Weights of a small GPT-style language model, trained from scratch on English Wikipedia: local attention windows, shifted keys.
Each number is 500 + 50 x the weight over its row's rms, rounded and kept within 0 to 999. Layers, rows and columns count from 0. Numbers have three digits each. The size before them is the row's rms in percent of the matrix's.

# up: layer 7 MLP up, 320x64, rms 0.254, rows 78-177, columns 0-63
# down: layer 7 MLP down (transposed), 320x64, rms 0.301, rows 78-177, columns 0-63
up78 100:395399556533500449507583516462567365485496481451517587533500469513540438540534550528495453485520458483473518416484552537494453519552439409468595457500468572437502501450503412431513466538476536
down78 096:487478555487477537518538535553491538406572533577455528457521519477451539484515474515421562616562537467470416485567524563582584503546513508551507509601472438538456373516558559501510545524503569
up79 096:597540481480543443444516512443493452534503592523542549534523445498437471361482464546588589519425496531411474488577589488524555531540515495518438548470510510530565559560443499517484484473429575
down79 101:482529526478450492431608462500566439498470517539483491519467528478555470512547473476461433550449444587506552478439513518500533421569487588519392579519569486479554489407579523550426603516447548
up80 106:493461512506509413498482545515500523483470540490572544522509448440490560514460565524384545482507441472479580528531468559511438496523488534543539542438495500451511553621480536505580416502666598
down80 108:492544538538554452576547453504480498467467575454451483492502472478538547465473454406532528481517546534533455511531569596530489517535441409413474577409511548336485501496557446512509396475483519
up81 117:539566479440475474447548529509562554392477468538387480421576453473499429569478469528536516502447473455546457475529582488543472474480414410544447465463583464476499528587439540559497426564494498
down81 109:498511495502458507496481548466536506391545468472474333554512510459534499516590585505505513443520553514438485502585477621555507497535511503449469628467450518537603452529501561512458545490466536
up82 117:555514480480533478506482489548474515550536518399490523502462580450530506458476545510580543529522457405492477441599507591587472527569501384508577570510564484576469446445461616472534483509435520
down82 107:452473458448623459437487495476509535562473508559486521460444443499517489535510493395456567386559505445562447497454505425410473449513587408483503433450459461533502618492462517518443468495518498
up83 103:461574533554536535570402567508534486483567552367486567516490465505429502570499546457551497495396450492486568475443478482533546462537473456448452590518533479550476556495590560458554423488465541
down83 105:464527501398453551496436572479459470547497570458548554430515468478628530512459479524592496469528466464494566442534501510500376429540572444446531485465449566486423453470502380486536498511489489
up84 074:569602508541532487492442507487427423496445420358483471490457445495489471540498470487467432586542466516399453532465536517505487506534557442426478482476493493453509573494480558588446504419605480
down84 081:519468516565472381502482501573529527439506463513447443615470483460540497542546506532496474486503537532437515431419525498597509490446473461504478408493606487497454462568463408442559500516364497
up85 097:495519467576473564431530522480504592510370495484440483451455489481474512516523466508455474532545529625528485525379432465404450480475534500447506504472461497396493498492377552517471477570542562
down85 094:371496529517525581521419463490521549509535492500455534588529518481512394498523530504524491510511540543423525465517483399391469469457513516490508402468471477538571475533611435484425445491556402
up86 109:562468527569428515535473473506492488499500552428512563476534379618561531589483514506552451524569510522495555513488534525468425612511469510511558487522455587466614455490403524431521442516480513
down86 113:541498541449525604419495456463422436462508574506495542496462453577486423502534500518480518453456450497420491486488416480506440400527482486413521560510521420612522614475466537569539441488450496
up87 101:576513577528503397541531464523478496447445463538391577531441521574458556417462571506499393513474519508457436474487515545581450532497405463464591484473518535579464429456469458540530506537529477
down87 090:468445492451495462478471536519434484510480483516469572432423490493536421470567512474392524522533413459581423510474496474536402494508437423482485457499502502512514458393498408637504465480569426
up88 084:502491438513544526467473625500503517596489492536422513475487453474539528436483621537535566463501471567490547492543543563556482499490545506453582474565465653532469566471444551498467512418547547
down88 091:576586507483529512497442446413464521494433510549611529521536521470516556510547394487465424492591475460511434471518413467489494579580499504458495513506540436556561454430497481376488454515560537
up89 097:474560425550435543471547509584472545557497511557515483457501492533545501466536528428463539503580561536528481521655492510591495438536573389572565534514492518552516494444547510498528536447470392
down89 095:454494434553465518557498553522458498441489528537486514534484617529511406501588516510538494507496488577578507516553485538468469462507410611545545518469579558470460525569479600469567464615532569
up90 095:477437477465477451601475461480472415461498572437490533405514475392506544526461444542465519536528575454459499530504379479487490448489536533467598531440444507506474450527448545417472424607526506
down90 093:442485483483530523467436468533477533511432477505497578486463523422415489547542450462514532512546612465599511479501540425496430493503431516525455494552445521653455512480559443430401496537441567
up91 099:460478428471421514487423501558461415493560516488567480540390430537522441516432484569501490411506610504459450584513475498477576455456507446389481543527438578530472524520559477486507440513474548
down91 098:490589407513538537494561493358594396544515501463491465476431542422534570567547534459564447482428509433440564469477461516442522576550535524451467503492493563496501469554503480537526560540493458
up92 107:525406468500474474437537487587586492491394446473553508457502499519479597520486548561458478535523485504537449483568540521531470490496450449488446559436494547573565530523512499419475598501656441
down92 105:453464415393518573485502518613564536492425513529464472533482574526501541475563532447484462495413588544543456570460524528549419535447477461508558508436512397595485475541575530494479497471545456
up93 115:412545483522523481395539533400442526429543500474502546495491392445451457434528572542520586475471590502477522466468477501508520450522490498464541495507662474594462509516526543501453486478592528
down93 109:479447510477507453444528455541491467556492492578514566529535605441489426557535544474528557547507626410539529481434470380492520472387470518552488520480472501597517477544533418520438504514502429
up94 090:510517470576472406447439445444510480442485457464537489457412464476436477490557526497403573390449427592482487471487487520518506512516560447573568531491437450512495489496415496556463381466481440
down94 096:506439541495421569461481494450472475451470505547506511454482475448383477500555593608524498577549546573518462467486546393594506522547500491487435509532411524459532479514477572515415452405484457
up95 108:531493516513425552496579493467417499465473511525423498538477500460477439552528468520438548487490576527585462397457512485481560527503584562435585483480483472444549467615523462514477609629521491
down95 104:510477490480514522444419532582496622514515525496573468562493542520446509483499581516526554592385440405447518446554435531593529508544413498508491536462556494521469485454536466497560483433412553
up96 106:446480493423506558536494490505435513439484554455457457555478520439491442450471402554513536467399514555477499490497425493556392525470504544550425550512476646408532520509434540522584530547543493
down96 102:473565510514615443542465503536462493489554515469495484509457523534553355457516478561435459503580568492444606478440505465493456506461566432456487440510551508433577427532538555524455403554494485
up97 102:423480521589527497481430516458541515449473550492533560454509414512528428534421536560609560487425530434441478529580465397547462562458534491514517589532471449428543501508538452401488458466481496
down97 107:499530556386497554480517452492516523437598533454486527458498489454502478516501455522488521572561518566505535555425547467535404525435469517567466367578443492405415526478470405492555465496444505
up98 094:459504514472486489516491586484496437563470577509448527477488457536558480505461514482552480440461567568437489568421455492527431445549513581477563502448567434501435479518494511534581623613497612
down98 087:500551520431555558452431567567493565502546468472558522514437475513457539500460383429489527541414552501535449525486472427571496562437397513462496522430609456456533536414511509565523495431500502
up99 094:418499583465473489541535491431460517501389520572521606465503626515480510485539470467553502544507566457479506568496446547433502524507566426517519577468466478415555487530429556501548463416446571
down99 096:519471455556570468533379571578502558543540584543490440566585437510525489510416434490484432441523424478504432514601532582572512551484454527462469527475478426460436441516552454500483486494512501
up100 090:460456489553601531432478486431506428457380492496627544536584538547428459501520547533523520437499534485491463424610482511551485424484519474488491504479516547467561563493532482555482572457427428
down100 091:467541451492516530517487599537556552470555534504538455488519453567516547425490427550522445423549562437538607466568452436508440362490496608483509522506454508580442467541496469488461437544523482
up101 100:566544561464387485426539448575483416501450466467468467546495395571538493479534506505526455536592547551445406467474390464466503517520507543480509418526563532501534469511504591428481487580494528
down101 105:488468522393400516419426507550475478538519540490538471560548466587499473421469552404480516488408522466458387485550488528453517538516545467493505510591422543568551527523446547499575483418458489
up102 107:481555456454499491476519412539510500467491426429493452478510581489444441561501395491450474513478617491473498472538433417512482632466544543553527467507530498470570472615501534535491591548451439
down102 101:510483508482566509491440542425562466502494488518490516473550611507560460570624483429533579490443574463513455490499496435591500546586570423521536428465561556470554492446541507538572444433517531
up103 100:557459427556414490528563508474512485581503471482579547472423505547479536519494539427574566498516512557505527449581534459457463544506529430496427590613504541427395534526576473473502432480518557
down103 099:483473490386486421525448446555501474522528461573444470459532538547448550555484543475486495436397529564496468482525404523367497399540469448512500502525408420514538554403477492455527486539514515
up104 098:441557407480496491503559526417524529558527439428537558502494423418413471556442529563442518490563499503479467416501526562481436484424563447410544479503553492523543586571450518538445435472451482
down104 091:531425477393529440469494588561505476471491443460489419576540476523496558527512487401472465452458465514589527458480421531412462491545518524535556431444487449439568461496424402486505571438496454
up105 100:547529593574504529466527511539445472509488554543550494543476563529488508526496540579586411551446533520466414504550579476476405512409574437536573443551529515556480521555452433516436461475405482
down105 103:511635428462470438497514480544510472568513442498430541549588510531426473525455467531572590465430513458561517597480398431551478505515480535525475553563526541516515505508536447611552542481534467
up106 097:501554444502497520427517525455530535409513439560446507392518463400569542462482432604500407475602518484482503543410559467429450479488569433470515511523476513512524518531551507470416507561488425
down106 088:439448445508489500596495592413532492542470547508538515470428486491507569486514406321499470468494473486517459475454448461460509498615473464442475411511495442425456546459467489578512507459504506
up107 097:500515546595545551462497502533490560385569439393603526411491427481483501500505533546511469494541434460470417507494474408571478519406520577417454549460506479535520559479493521460504454448442510
down107 097:484499496470436562454531438495516552554457502359501485537452524498540478532547474499576574510493469477494526413386477540450513412476491544514484573465422412472476516491459440415495543499606408
up108 096:486543588415497550485529458528431466567521505482513510451567386436499570563461420418495519544430480539439431458491519511524485442477530475543506468632597469467518535384486537508503508491539544
down108 098:528445554422408547483431534549503578476528506555538448524477517416565526446531392519500455491554539475425556471523485448447517509420555563560428478494492496466509414507485467603545386523523528
up109 091:469469579547541525456504522399559598428466544505440532538475570464492588491443614545499493474468563465548526526458512447469447480403549556449486589513453570473538498512591539457498578542494514
down109 095:463458456629452426457525541484473561547511495442519425459519559496547530510477462471471488540510409550503455540524559581520555453585491461535477543564509380524525523503454369602517536515475489
up110 091:484401515513477453461562509413509459404551501461503515526454534469453526547540514557512486483392467542352492491468476512476425473537535499489482538521438565502533496458571452544407465567413601
down110 097:514486462548505489564492497531459439509541539564472520497607451559499487539578476538474598431495526397486506571473541509470386458648532546442511503489394429530479443451514502457462473552508524
up111 096:493514478537446440508488546568427452438576521500483516565546454511417553545445518525547451447429498521564505594452453533466433476434573462561483566562524463476406426498462504562533471416519403
down111 098:432541478540456509538559561544554473478469413495549558494480467544486502420429468430461481592558529444581504564540451463536474553461533521485456525476539512483376578522528498422550531450478369
up112 099:442487464501524416425613554532493460477609540506474529409417502522488463506521490504520479458480445514516425475466480471443507561511512531552565434538404547627489453599562499461546545476567504
down112 097:464517401394482486472501462512470526587487473412554480522502483490502510559526455479387394488477524509481420600527531474456341508525488443449487463473535491524521515612532459561498462500543494
up113 090:453567577551520549446552573493485430379470533461538499446595504488506522431426534467567447427464544443440576470524492465512492395546470621504496435488460485481453476553499473508539501557550522
down113 091:593462475525474494543422584443481556551529485614521460547504593576476465498534471439493498540527456466587441556465528455560493507603487501468520445421474464514437531448425411469505430518548452
up114 111:543434496542476464519459491491494548497515435447457482536536448518590514388454391574545533479392498473484521486376592520523512484511510495543515545518469538443412427473471522507596591529502432
down114 103:514462417416499561417440549492541472476498536458468501505506505504504491442569546560519553397540490390438524490482521481522528579600481437500481499499552511493508524483437535540462534387373404
up115 099:629473494470561520474606487486454533517499459489475509556424447426468502436452494595483436587466468552485447410482480521566591500476487482508457467536490413392453477584450467485460477464539483
down115 099:445553529438527493540485453609486443503486458571423473472447646452465516496468504437534428490488536539465501547614529496573533522505464537557510473454494514497555421410517407526470450540445565
up116 098:533507465413503497456517441523490550461457427603521427541534414532521529559475427557506447481488522535527583496540501511478392544515546488491447509513518485399547578528603549542506634500565495
down116 094:474551471537531562558504475440497593518460523560518561508518610540553575498468474535475500517480477434481442577426471535522534455474496548543605354463408422525518520424483474459445464475537459
up117 097:549584483519576400440505475507549457548510496550482479416461497553425485603468538588457568412607525525491467536453549475508491400505501491492434550538543556493547488451601450494523476558540487
down117 090:445579496504482418567417482417509463526513547534520498529456573603454493635598487494404557534543464427440484527458464529450488464538471509484523439573555463551408536493494517494506487431520473
up118 103:661510479437564457508518537525496539552466500503444442418546487485468496489532500553539494533558510581548507533563514448540421580539525447466538508480456497460428545506515635475497452557476616
down118 093:497491485491403573534477544454443544519441502538571502525413497458526529505506465423351472511597507517519542523500455471524542569546551407477387513505448446536608473475431438494504513453497458
up119 101:536504486471541493412530512435498444510488473532439470431475543454553558506494495404426511459566432556500473517434440574527534457476505492509572560463467419434555539488553612359572528482464497
down119 111:551483445499577557485576610505481433579559617466442453536425532498558525462507559453565530509540451526475479509409491408553598444563526458496449533461511563560534551503485524531514511506499435
up120 100:497459539468430451539514473611556468440513594445533523515489602434548622535457521489445440520535545586460497530545540581568433523501532474611489508491429529488445474543464503446479481572501489
down120 100:516560416533471455469384430540593495534528532459489529559502527461439489467586501457579500494471554467526567461462500480525463550519475523570512555504475531494440572440404442447388467462596451
up121 111:469555511571446497399494473461512418524478348497580500465576574482570463501509576537506552412543448486498477503535484434626527526522511488570497522533497472493556481518522495446498595435438476
down121 112:399410510642510455493486586523460579587529480483535479544428538469588518616534454418554533469434579470527535510497499451504496511524558462522443504479543558541558538517492460482533514489568524
up122 097:410508512473498436404489532588450485485492488604509388478477485453570535587487469531518515544434520471457498424574532483515512339558518475507412441519513501511493521545475427531461553563490513
down122 098:515563571550545513558454516510425567612415515481465531567468399562528392481424401507481400499481520521529456465494412505487503491481457442523463476417545483512469443429448514519494468439467495
up123 104:590485505442470546515549427451497463534407474404449537482582483553477487475519532554641417460524575485528531468561480448532518536546408483520501513568476557542472611489436548483484499502545443
down123 097:507507495439509417560446472528495556401503486405369510479442499521421476504482543559471444468432411464488494483469427553535466479442383458484523558491458568604469510414521511547484495505461481
up124 104:539484577458465420404497439455505470463542591466504580504501447467563551499488519468491505457492467413411501506607498573440480525512567471505527487387442549507530507484512522562479486445403389
down124 106:457526435487530494473472498543491548513515556478551550614510527493400532561495478545444458477518476518528606572568455502494576500465399487520488410482461546522512531600367530463448428560471548
up125 092:374440565551544491405486566433506485551463554438506486511527551531607520563422390479613536473466509525574513465534496493571445507500435454526497444498558481551528486486466510536537426519450476
down125 094:555546512565456501567560411498517511513535493448531530536517425471476457498475537599476519507500563492356435512441543498506485598421543554541378562459514460439480511497496487470429544605505522
up126 101:414483616556450423465539577541508562463473530536468467552511504482498449438482507629453550589523540574469501519513488523594529572502431420493556510508498563467468451469526518507484554462535391
down126 106:487533448521535417564488492560467547460494450459498530520421525443534523492477443460445491523464434535538427519531494431470360574408566497618464433458463512583428475491485441587508501514494553
up127 081:482527473545602531454536484496497432538453431494492509382498479439621539572469421436458551389525432461415487512515511506521472441445527600516525524547474539541470527482525550490432469540550430
down127 086:498437460536452533466483501493485445449455498558506558510437444400405434518494507523505443561490485432622470470557503373507506488560479598544498512601525434471509448447479583497518545565551510
up128 102:562421498528505488537481646595482461549549473438564472557379445465509562433499503533493512533459534480466553478538457559504489566518442487585600479504453532517528516409430491531519563462555510
down128 099:394543485479570517560448514486446476518483444444473512449438539552472359518503516526439481462471501499464471531501465534534522406530508377522457541528598499535552415458530393521527504470574432
up129 110:520612496523540501462580515510512416482613496451421498505556509490476459515402584535505486512481573478577398498466526539516440396503519491555504522603410530517570562532531520556507506447542516
down129 113:590482604475492514489468516489499404510479583522458505473509384463458511480481542482454489544543488461579406438625518510489602573493454426461469557457480488561475489563552497473418452490448535
up130 121:610453544530447488578552492550540415490545518426415544433537491493519456606416568480454562580489487433439452509451457477480573447474470466460596496456505593469441514489539481482507522506539468
down130 116:454555419376476499609488433538505486521524506457545583442500477478514549525473484533516662550576597534529499535482542515567403514530560512500492495526506516508569475482476544422544568530524525
up131 107:517508394535551415415485557360508530407527497456436539460581529566562527531491524552549574573471540444468537465505580504435512511555509489475516513431441452557472528578465552455512533483478513
down131 107:501526515506507550477559553522499419505529492483483546430496504636425459395492455480476522437518444608527454519420436533532537472482460433493574506470510473479375570472451480507455565563433441
up132 094:511524440499414521542469396525484500396598501531482541511567369494448468467508385527548490484486578490556451478464455456486518513594467461443552543583541474486548477551467549572530547457529508
down132 095:572599531439509526459503528522496436481520433518453522536524482475446523475589515558509518444498435569396587507524441591521536457490486521480455548564467486438466541525511612413527399596510514
up133 087:599508548472533447479487525499464562531453495411548496534500596519582464467492424523564543554527592529495460455473517374539500584509462499534456493483513411372515476599523490467527521507503422
down133 087:521486491473464522613493526464530521424483510561465541379517572450541541510601478473457548437503494417549485499470462556605484499491504475497379462521402512557516474385509515490553452498525426
up134 085:435465547486493539464467493406486524481500449535470458506469564465502528548380493512577516448496570457593486470443412560525504381490502527519506489497534457417519374558478570501564536516404457
down134 087:428421512423498525498434533507490608559527531613461527480479546534512513499485433398524501402377539534524541484491502419531514481541479574561500515533428512421477503576542437518494559509459438
up135 098:437585492502630469546586435568551596521550542481422560537484513495495485507513559455459483511498532548496460378412459531417588462546546461462447476492487512467487450485530527437528563556471478
down135 099:496571524474551502485503468511524495519586494377544542446536487470558516420554445471456433523495431550485506569490491501505462489500623500541414498474481516660520474463622512524567488436489538
up136 091:522481484400401458516545471402469505459568487545481534488486487575526542422410597523580548474427468497534469457413459512484484557539414569528531495503372432457486501580487503483489485485521543
down136 095:543495472622502549525431454529593528532483501521544520520544483489482482481567471416410512494482528557465542541548489517511525496422564527572509491431545493619570451403456401485548511418439545
up137 092:487537489457510454411496533456516468465519577488582506521539488577436484486483570547504600543437522576533539507601462525501471548513462421444490417437505481349457522541627494483481470492485474
down137 093:580538422545531484504407460512538473534589524588455524417482536522494496586520509456449572485521419381549475509420551548444502531587523517505494470535470469610489532514428519517550546469518424
up138 096:490425500457503456528558479452461583509482521524480442499442506588433477510494453497502552552571506551495523507511445618500472440432440414485656591445495520380457474484470461501524480554514481
down138 097:579444569562512500491494538486510461524528574570442412535454474513550491560622516407492613381468460445524465519494468612514495453516479463469522522541528460566510460446500521502437523447435540
up139 099:512489504473572518500539540530464547571483533469602445444622514536529567436617437427503562462449446569483516476452381505511557502425518496565597472496488549525512512451448550549473536473496517
down139 100:591596390474544459480471469471519510565545503502432454433451511489467533460605437542491514553565475506469444463472499562535497439416479551539548501430519557446455505549384536526491480444432572
up140 104:496546503522525560458531515516458503531578463429503501523502359436438528516478507478483566446527601480517408482502508549376568514553517501502569490442444521502551470463468479541538387462581591
down140 103:487520544586484582408610451509523531557514504544531560543544504501448475560510558454547422525495550408497519472524553461417418492546527509459385496482488427462420541548408447555506463511526517
up141 096:510537597461546481434494511586477574376481527484494445534569446449479491465582487590509546466451456595477613492471565508560562443523423529497471534526480490514534535441501564591556477496526506
down141 097:542558581507502510367426526601494573506469477532529535543479468492477416464549511539469546479553496490520609483482508529600511466583516505509566456566611467547489420463533514509453545474456419
up142 101:469478487535446508443498539526432467463532573477528594446475580535476568602480430547457501456557531517438502542554524538540465503388534547546477555493482557483381520479478417496466372561506508
down142 103:478467532506600565456451550552421479553477496444484520594483519502425584547561446530514559487416486517528495554521487464482440390424483525600513511542606587560507533437505437465523455488503526
up143 105:473468516507454492451595566437506559476464456437594488563602431559515418545541505546462459485546408461397478411411501457425503495510538552520543531449513513468467454565425497510505517529542447
down143 096:526584540547527510468478485448490487410426486469482439537514483464462532549533536468429512525517471463514345467567447587494441606474510510490534599410529512490491541433424436523549543463576492
up144 098:509425534535465368523540519469451451499473553583392488461459493524545547446583464538494452522497459530446454462483482496634577525540512525470576484456568477547527430552532503422514531553445434
down144 099:450523419530472581441469423411442451460539557462521477489567444504510547474462474523533490541592481484486379429591522481619467481474509454510526468460493497485524489408452525585479515432512591
up145 095:436518532428407478435521536536451573435480539594530479467481481540422503410484489564549541479573530524512575362531582532494536528527591475499442547507573424532473469529491565487489533553527528
down145 096:500543554375548434489519495523532574539477524449464516523551451502541458487490540585556601540495513542448579508461556448539449482635557528426597501546453416510504418487493467479485509489565469
up146 107:553478484535492424551525539442522544481550552496486508477466593507470526573485536456580570389448556495622544434503486512575487448469515530479531542541501456504518474608538464568599550500417568
down146 103:433479453358463510492438557526483540441569526502483524460477566524472461455516456427517482572402549548576514495454471493583548495536495631547438565511528492499475425509525436482489569419459487
up147 099:496518482486435527523506484463446494495499400506382514522528515441519588551500620522451518412464599485543505452455534498569478540549601490452408491494558540513498552651528461474509495489511472
down147 093:532579456505490543458510534566477475541555442462555467451582426416450467540593460633539582599516476443454515384574518520506531519508470508494545490513570493467531455465529518460510534479454579
up148 116:447520535549522434467407606546508466415533493432503522552388434493541540527452489511539427547567514473448491483477526478559507525469468475563574460570511549616540457538556483430507478505410569
down148 107:545475477492509472520463472555602508605471536461545556488453567506487534554585530603506425502509526497505515557507449525541544496548486425614464467504453464575483520541551456583379414542445502
up149 104:455555516629470553467481524496531406487466447486651547496468420420489496433544494534464557455485438499510502423479498534494605408571457476516564522525478425523538550526493503509420544535501503
down149 103:469489469578609555568457546454575609503458514476595490490553449551485530506508507491486568524535636428477512490453450568512535514512455452515454461523434457453534582544550458467507452500405459
up150 095:533519453510528608487506516514489515503509485459514559523628523439526508490613544566563466557646471536432590442565412521511482513509522451456523499526539481432550533489502575437515498471423547
down150 098:393442530405541483441423528480516550562383542506562545513512426545473500557510459421479408423473479564511479533461531464436474482495425431467425441550456493479521527446464492454406472515539509
up151 084:408527524504472446468499496372539423472525488566482546534560547449538500426473561519441440540436496518532617425438477518417530449422485529518532529469448437496514507431486466371503468538512527
down151 083:489547505534466510516595538509424462489489499464481424440465535478555513505492565601427473473495487543463457619606553525495520554566522551487553457545604539489548462457576460608458524431543522
up152 100:467538515537567536443594442441517496423485494544438526485634535447622445557530472498558483464558559576484562567525547479469454558507529502544480533524498516538498549530427510474629556526531494
down152 101:472479438562510439452552422543462585587460422499423553487519474534534505497400469524526483459586458525546531515464458513596422462578509447399439576551564537545524488531560514481548496506563498
up153 106:481455593542486423403460451427478438509511507500544438414480545455506640396520435466542459487567564496478532493524513441415494479393548509497506507518497571574476507569477522456537466492535540
down153 104:513446529450474466521506500552475419422498475471519432604492529505494527462538492377516461534424556515469470565417467495546549496445526445451457628467485531446492575557523406476472401455542462
up154 107:563573528505504535485454466503500416423498432505445526445506583559483485487553595573546485447540539456550438470487557466515586451524439412475581520567422546488519513438422437519547569425486482
down154 104:447580509480485508485498505471533502416573455537526477458472538422439375444549624540508481525498465500473472434514515564588516518621557378526486515526549514538532407526473532543473552537520505
up155 094:546452569489422510523519541507371494517400477464491473564603478497566571489499583498451490525443471581459593497539529445534483517497498492513605502490476411466592512504497503505487513381563533
down155 095:498465445467437514502512458484591441515556538508588435437492509550467535566521494515438543496496464514521558476406494486471454533539499387423513493540418457510399413520587467557515404467576560
up156 101:451497564571618515492457485426483532468497479444599501479512390465544464541549419601558567452380527488482454524449490461529502422418471498495516511495476467468490437444444537540571505489472443
down156 101:521471506430508563458410522500498442458579423572566468459508480518432467383572513539499583462538462522539537478443591518573517498441517439488526377502375510491440465535447504481467490479507521
up157 087:639505568538517498476514567513572562556470473574455496475590464432506499519588491526530547458497523458383540513502462438416499516507543516484533555542391520482487584490428570523447489444439485
down157 085:504549497554519533439496503524602493443542516626471514481464364524446552437505561457453501486493529487572523553488470492564443547559514495467603408495452389566472567519510501535464451468555516
up158 087:554566477515442453508544542545513456423528512414482554552559458473629456412463431496601511414495500462506609482461539445537457528473520484448514437472583563526540461517535519460562521439498444
down158 089:556495510456511408518497560511546508573483488564529485563398560533532494451510378456353502436482461530481521489456526571472467540528542487497492456466485474510586494417433481527522509373569478
up159 099:488471421556438454451502499456579442542412508436559512517511481453559461532391472572563478531555521500605551505523442503528421499565457449468527527407520502444516632544516457439502536543512490
down159 098:552414490447486536590419468545470489439499497580523497506470454449449467558411486563477451597499483537584598508452413537505594485426450439457479477479526474453545519503453517465522576431437481
up160 096:466554497552532506459459484531484534505401489521471492438516612455504409516415510514516525496517584577467503440551609518536498493463586512585438578468491496435600448535470494515454496416590536
down160 103:468559469524583510472462420501577416567451541475329512433538578502474518456444553557505506469528592467552435545548568480502398512488472472478464503480482494494469491449424561484542492554454495
up161 110:493425540458490483473556469503525452520457502484537599454394490526501445416439565532514491511455482586395436445518446509502558514470496476462471548481509470437419603406474426456463458459525402
down161 108:525532505465482577555551585500537526509527637486565523440513531469529471504523483501527496592427471530549423472491537456535545583470524479509554464553434558411394503388466448543532425540494457
up162 109:515510444482545516431552610512445418503428596463524501441560487577544587477623476525454433450553479445419535472528461582547543503540439443571477538500468457484542473502454539523511524488494429
down162 107:581478491496477513537487531512490545481554540615384562388564493519442536449473525466490449424501575424436467599440509493415499452508536443526524422473480465527499491534443520555516535583502423
up163 102:461576528506543464532476433517486469461487469464540532587546503491548455542459534596517547491480476400432542480575421567473559577495598521465567494376478472459487598545485466420558462476468499
down163 102:531488491527427455416479434468444547437482522460486504488448454503532435543571468544473479496500511580494546524611429440474521401502531502485524558469448541521577588461558425517494388424402503
up164 092:527583485528453493455469447494472506403521458489334526557521534513479450498485477460450532460483540449544553506411471545577473415537493496525550502448442586420459530460539533536616473502484577
down164 096:559530507532525404512517473484530587498501476604487428470469529495499533478430363395541441566436479425524440535541507408514606477572504524525475545491505479503517514470503501556395510558555520
up165 106:447554484542539507487583409573533526479504617502468604495508491536517511541512469476506615461563521510489497522463482528564561586469460428442500485422445491563536564440542611551526555450443505
down165 099:446400493539483454545494600464625555558511479519416496503525479532466523372399488428533492488453603512540524535507504438491560449458531502428494497402469506540559514451446438513550498512511509
up166 116:482636473577509508493547583517476513509563528476465389444418549491482495514475571536476486528510518532492483453502570458557498376397556482551550531601418474518538488457460506430492457488478435
down166 116:538504461531436556423530478521465492505482544544388433569474495565453422507439526461462530581485582515534552554536555550461495433449562484491456478469483533455557441445428620466545454503484601
up167 090:482487489471600507519485500457504485416519463516398518411496486433479635450516517537601525530493472570486444415462478498411455515553540493502413510500466527520604503471458461443627501530486522
down167 100:541478499517504490563499449625457466505489477533548439460548525467455498521493522447470483468607448530464400489499450525474554551595578507507431414461497386486515462410480462366476481459513528
up168 098:523560520501414469453517503526561448492374547524534589589497424383515524509488531569558550425533550492489473539548560462523524494459465548487524460395529517515631488517522522538439494437496539
down168 102:474486464444492562567443550460579459449498499410425449439433565614484506480493486477561480552490447521558516483466482513400500555528509525503509480573449421566618576447483553542518526572542523
up169 092:567535469476476531539535499527481422501456499524530519465483521546557568482411510549478459420533522504424507584365470482522504584559483453513463495571541475376490426504450475502481521615558410
down169 090:551475467481447529517424530444516498553477578544591531534602558558528521449557516406429522555590528474515421562558576574495512584460422464505450479522483498506446400521484467492519446460553473
up170 107:477605443461453507518507511512454526485508457536437520448494397485404548483563530460542494532610488570444605552518500553525477474523590427522525580520457470573531454520474596437452454523520562
down170 110:438504515488498496579521624539550533501489545477576483483497547519458534527553512497541440482508521359452515528558580471487521508594503490541516456532526518456656472498462487471494348506480542
up171 094:554583523461516497420490496630426433470489614497404473505491506478490551568456459433486482556482594458392487504529454485462564516450457478478505502447498477502500447502531531443463374493452553
down171 109:542497555490486484572527474573467530549482480483539591505592489530443513491404473558390468424487439503470406553532534507523552529400529511509542529392431413538484468549499533470521414533429480
up172 092:433425498509469551483576509424541520524511436397456488499508426465441565484495439488533515455538635553473553481499421506544447584454463552539493518379546528490533487434582538472522440443487475
down172 097:490435545546518437614450562466482466497485488461533472544530459490484503505496502421456485486501605426546490538501534494522490561412488426561407493497584436485438504530574551502342524437453519
up173 102:439493499495634509457564555491496488483451495439568595474545461482483621485511523533498477507443543538464450485527555548516393524503461559466458450473466442477494467615450566520549404412520478
down173 094:509350518600507483457519573577522505497473536494459531517475427541577524515477514458478540459437463399459553529525551533441411511498547595562567533526523449478466538464526443509476531621536505
up174 095:520503599538524514457612490485551529519474549460512528544444421487416471439484427500529543552458447555450452384530482576466499473454455536425497536497567530465514504585560489512398556423440537
down174 097:442518588526622541563490438488489452517516460523532477468514578500419463528567477414575533549400518556554567519480464496481564463532495486433442540526592452548526420476509459498442566449449564
up175 092:555533543561576476481504500488501466505464417532555442389478405499460544532441457525449447457477550482436507545508562463432497476555618415540442553495524512526542512476467464565457558484365529
down175 105:511435543483446497452445586515511438523469473576489441492460474501533458489535580537449465509440570537497524393545561506537443509471586453540504509433508548575429481375536471476536558371536522
up176 111:436448487529362443458539469434487454475405460481474561569444433430435556515444516540500440517516456486513463461536505628488516481466586491524545491472456499479468513472560520390417528546554504
down176 105:486451486533450484611498462500478485492499540511393541557420472434454503517488469496540562539476476447489380493538496535523561480555579442434571437598464533464576379454519543430538534473515529
up177 108:484441480546495471492557487511615500497488536460420573448505549532421489506519494554519564537546560543499575496497421509437482495451403475403441558562482567464476506578453516374510582563465483
down177 103:463529547435482535465525503512499448449413500521324475488491583502481504595534439532487597564522599527523491483462459529492566466514506539471510521445468493496521499414554590601517527516583527